From a checkpoint of a small transformer trained on Wikipedia: vocabulary 8192, 9009 steps.
Each number is 500 + 50 x the weight over its row's rms, rounded and kept within 0 to 999. Layers, rows and columns count from 0. Numbers have three digits each. The size before them is the row's rms in percent of the matrix's.

# down: layer 9 MLP down (transposed), 512x128, rms 0.0705, rows 475-511, columns 0-63
# up: layer 9 MLP up, 512x128, rms 0.145, rows 476-511, columns 0-63
down475 104:485525481516528484526528466512545499465469477484442513513567378465508467513478570443561522398531465455524490429487490464503544490507534509485525498462533590571582485539436315506524595513583441
up476 097:490443521561520429472436502473510492520429530475409496556500445531458494384428581480556560520436556439541580483407510421496545540547539507479432596591475396493505516492456557531460502626487474
down476 091:543608412545496464462481522448468443552554460582568538486571574511537408574515533461465447464570486586639525421535468554494513467507510454408508540527486551524492449469517548556530540504527524
up477 099:437505477463438312442502522497412536554458492487587594454539525561573585487477560571502499502512465455468540488572535431597508529523473508412479487515505570452551599546440524505497629483534491
down477 098:519475485512508503516464488475562518459511520527400489532467416428471506443452535548486386526551577549487467495457497449451468401507533505516447442608548453504467491390583519502561476622521566
up478 107:525456574508431467401485515539532563544444492441398464485413479513498451459454479551583466500646526451603531506490449504516546529477456563538412511530513539519435519519483496485480517416501483
down478 107:499510464484471628528519524531418392560578469516493536420495573502532531499434578463546484493416515544445509498537566517490518460539493449502519535452489449491433479432527420476504504585533463
up479 086:506568501501476601529441541433539497416503575573570545481490467471491574421467551565519552547503551447540514425453450645503500507391485460500443475551465444568540528483391496488479480540457512
down479 083:536462518553553411630522492535476551560472487491499503528476465483625477525517482464558421564473520520484519405478509392471541474586552547485630558505497570565434511553545535485486443454497475
up480 105:498594493490449468517461509325553480554479575547550574458542480531572489461474460583560527530499521505449493391540479462518499480517431592493414541396529526459562559574480508429479431448610524
down480 109:531477487488505515465473503531485530471504549490501398457522452492526480526472551525464482440563497508413414517484538485487545551534527518540531553626542372590528380622456571463492514518555518
up481 108:524465511523528546522597538493512501598546495475560444585497511573458393499519519520510531543525468469504519538424438536458433446485548434487458485500536498460515491424428556601510448515434546
down481 113:512537554529482436444463472488539462473463514482497600511504509421473466547531582509462573493607511426526466408606512435520554552506466464462503546548475460556448477509470429579446545500530415
up482 102:633539557578468458586551520507475483501488580521496442489454472518437471496573520355480415523506588517550514527518500485393467483630479486557452529480496499505516439548570424533487556601528516
down482 113:387477521577508502482417492457451450494616628466461507447527521535589528436490573567575546577489537536573510452420501505521512527544474478394530507506426516430498471523538521474470484432507518
up483 102:557556544499519605582548529487566474472534535474479495528581497487438483424492448491539438591505525529555578502450547647459615486504502466482431520519481555372481495531584480501528412607513487
down483 100:504575452506457544470486453564452460512519551456526558497415418552563493539481512467539454500511492535445447476462509480510494373436504447507578473428483489548483504524443624464507486453528502
up484 114:485500504556554603556524504514522591562508493577439470484377426514508465459556401455531397522572465606489528478560507526507473516499408521437453513503382475475411502473583530507594459487536539
down484 115:586543499466535459438486614523501593573461430500512517471516559498473504506463461567390519466465536476547542460599509524459474579562583507505596521502522447508598563417414432503423510431446550
up485 099:491438562478442479499460420504408496485524547491485573577548429540504540479511488445453580455498486452558400501472513511532526546470446461511554468537512485476460584371445515492446498513458654
down485 096:476472506540554551433458522554559465528427503512450397600527450538499548502492541498525485538645500533557608560495492460498486564497450516521578500463491429501495423447570488476500517480529450
up486 092:472472504562527440495482490542552525535544496477456547434559536516493513472469569502532436514428370567537490522524442459516457546523554442562550575502462380487495568594575511579517462640526489
down486 101:492526463485437530537530458448506505494534478548540519565497476435586495454518486402407508545512577488479496480499498576527519554554510537527485449571500568529497459480542388467467475495427559
up487 102:525536467507486486510569573554496576535528580514412467554438512534491543459436470421539366451513529483520493485526519463444505526427395584463536496497507537453531502442406476461484531412547485
down487 103:541474511509544575522522461509527513429506423498445537448525498488518448446452563523466533540585406604465504579500514555479472426549548514571455524487455598437450508563481550476533420522425449
up488 092:420552521534449410449457443494403604509494537568472447465455466541502491560487534582550505493490520454496562533511492509560476523403505505526497415383449481447594551432612533549505459467497487
down488 095:451564392422570566483508552478524498470472450484520594521505483521502591524536407521585429481503543426380502522473460575453443537557489524557467504546510493443515484573462563546481522554546454
up489 103:539459625488555482507423465462531514558456559476453462498368429531465534512539557457496501563484492582570550504491515560428459510489515469424567497428427552524479563509590461515567473596558555
down489 092:484382369529463385481569542525437524513499460511555478608492590452461475512506469497456440429491531373501505511458504516533494511547461524533416460592535485439567472487504467490562514452494556
up490 097:494448443492508533508462560612589457522481484534493536529483489603589456463480474461498528489462606424534518558481467480542553521427472554510457544525564429516479530536523444495468431476468577
down490 093:464462589497548441518487459507500443433461453546507473519432469541552555517458568523559449584468444504421408535494413535467467579414585480468552473528454577565456508515592487520455559520490511
up491 105:416481511618514403588426441393395569541464496517503550471483480485462447373487468467543449475495488495554489491495649583468503552475516512494536431513466433527502563492594533567550506641526502
down491 106:562444506480491498537473509517569432494587427519520437609482505471513519524479493515502482468492506560503568486524455561490537494553486566507499532454516549496504446359339434457474524482422328
up492 097:600501511488470546475545437469552471544532536547521459524435539514588481505502543440477586502473586439578494366412442469468485545474464549453468480479448586500422440482475501578472430528518443
down492 097:477487559507507445507427508492594562434419534560507479490534657526598509473455491533588528569516414451559474604502434486519492458440532469563565456572445420481478478520525417463506539526570523
up493 104:522428439603562456538469486457439529540463497566534463492468533517498455519447504508585528519438521470585558498493561490520493428598524435499445485610609433529432543548506507476387570487530489
down493 115:414484590432456569432533448537556497419542531498542535449594512500508521477553576539477542447504520521476392514442507522529512496388414523413522479371488651539545528429555496488462547532562501
up494 097:523404471475575565581433530592449496456522490488565471526505470485438493527463481473479528504507547432454556542511507504417529585420488470455483568487501378518574462561562497511474457524605427
down494 097:570422543477438524482522552453510585528490544458476472497401450407546546430566565410499490519450476487466453535539564443526537535390480504540510449457501366554547528424451413563436446464473504
up495 098:448487494514515461588434431498467435500483498555595533492476459453500466525446470482486431526517521507551516464461457480501392441499651429570493530513584533545525466424541479565513546485526451
down495 092:518541493483513456432577517433499548512526429539372551483483555575522515469541503542484565423580417420524474505595524488533559541527491515524504476404410425461580589475528512426512558552464559
up496 099:556451505470484435451521500485425460453535500541471584472435469542493454453469542476499515567485416358594536483424460491562568560509421486510415433462549489535530501451506565530525549522442553
down496 098:509526560503485491493453523477555544560438535462574448512489416598543451507539498514439566428479547475482469559505479503503488558450465459493548363546506488493448371566487481576499457631514507
up497 097:491602492399470553577487511412520553467507488546478497561402488479447515509434361466553473451554483425496585447504539589535502478518508543537456615413444542510528651556422533536609532456579460
down497 104:459486495425470460447539521430368603589509499452538447498522529518488393458560615484530484450504502456506569515530502439465431519424438562476597469521473424426429523511491473476489603465511503
up498 099:441541580589592563470480478485541495499553468566472409398557384554447534565535444517523511486511527568494598531473439526563535475508500445525462621454461450499593423561551617522535557456440445
down498 095:573557612487511557478517484494449517561428547462444482563412473568490514532527525482531533528419444482421457463501526534496441469474486527550531518448555486498416506571496515578383541594533484
up499 094:540552470520464353433485495600465537529449509468594557496489437506559529507460482437514557488498505506520449433574482590471604451309504517470570530458560582495501465499474548464531462562549511
down499 096:439576557489530536564588556419505553452589471492363458536507528571505485457543475528524530531543528518437562557396441515572501576467490538435547501575397505477453520419554508433483409540539479
up500 106:418435574494488520498436524563354511495515490414518557498448453431440521472508490430538519541490498599536474399370549468529410545515428539563516502539491479513505497464549603499489500504429478
down500 105:468591529532577526556587584502589476491481454503555469520520454502546518460506505494426440494515451554513505455542478561501473503536548420459472454527479442505437520484446520498447403464521521
up501 100:513524552448516530556486466465489488566521508463490489476527445584484463611492530464472489440590472577490467455484433399474471550477455552548480536475479510489450553528505584515417490495387511
down501 105:467505571360553542520534469520493488559454510549522497528531579524512523580495464576559481468485484483450504557495519516393432554382499484533498557455546539438451440501436547471508490500490471
up502 112:452537463470550523623484514507446492471432510397509502519538535552591521505434463515444511549496466491543485568474503542493463498566512576473446480495653653562585446484466500622457494519494544
down502 110:536469526499495497443459577517538524522520479543573561492541463497492539560473545508564510524432548541545559440589547540394455593539490581472527464548459494427602505517442503439477593469561406
up503 109:544456494505507456539392592472484438538506475532452487543566428531440476493520390536577498658552580457490487459434550511442496488450484476539500511483625432524496489455574428479494553504408537
down503 109:460443529429539486567418495508584444587473512560523480528470525502506482493541443535477514503648484554574517522441476452491459559505555539452474497618549561482539506487413484553374527517569518
up504 092:505468452524536523547437548460545577435562431465466513482565405607460542534495478484461510416520504506553534504483477517488551424520564478433553540522495539523492535453478562488518503572596511
down504 094:575508518516502526472533480397471489538547602544496511547479558463563442455546523631534514547527481521450530551569541555546435460443459530383450458470529512519521466529497474495454521451512431
up505 105:449537521518527524519568570589573476578594406516443524460458513451480449398482467514524554546484371508516543490597473466462499507531536490537567486502483454503495504511428486474458381477513420
down505 105:626506423459450555484508503551531523466429474494533446504541462568507484484550477403435425506602554428525426483436534530489561418411440472512448487445569533489539469474537626442575466543540505
up506 105:476507508510534560539502391535424519581534399478436605448496473573557520480471491457454470507511470516433516448451523524514560449371464512547527502368518487531561480466536587521423508462510495
down506 112:432488423489499506451480522570434519503493557418578508476526498616524549537558494588463507510472598451468492580449521554519472449526515390442454542550492542429429529598486472499559441540575517
up507 095:486497451569529516446517454492534428465530470494570523483554550514484471530505506447448474595466538629512465547590510417489601473472535406398499571500634555433455522493507423502515466528576484
down507 100:507427508529485477436604518527556449514541469526413550426450545377535552570439580530452406428451577462519507453543514460495496590475501490501508442489497535507526397482499560465495500421437559
up508 106:620565474464450518441543571463421516558457491461525469494485551530483421467404531546459480365400507419498549502513437524455602581400487472468455540558509586485487486496520482539491566506451420
down508 100:560436595489454570501507477477475436432537496424482499478490480545499499518412564557475499452509545412503530470542476465544517430476409489529566494539430532461507462423534518482635418594484429
up509 100:487560528534523462487469429519497504500526512497451477587516520502569504549461428445547493484509476506538468527482502431464568471571464565501449462554534427476466606548458540572491467463447575
down509 096:505536480415542491573439448484449492536509502509570496418463513525486448417589521569515449524563395543541474493553461497500401470452509532451454511450478572597470501525508492557519534488422532
up510 098:463448425547505462525557550435491464631517516596575596493553487498514577477542457516617457447424461429516579490504509569550509486497530518643549450532441496485491486460485526450426512480526495
down510 102:518532533477448568538536491484497584441526473442501515445489477461408587549488419528507445426518507496431572468439498585563513554571570475587488550394486453541598525510455532564556536427484425
up511 096:479564447480484503468437479512505552296445440503564509463527463477497439488494496451507500576478499513503494537421472483478515472405575468474526550630559439535515545490497549543552425490458534
down511 093:471517560464574513539644504518485489515466502537491639484559548449466484460563520548485472441498525551502490449527508500467533706566527467464477545493489620382435505558487477449439467480516419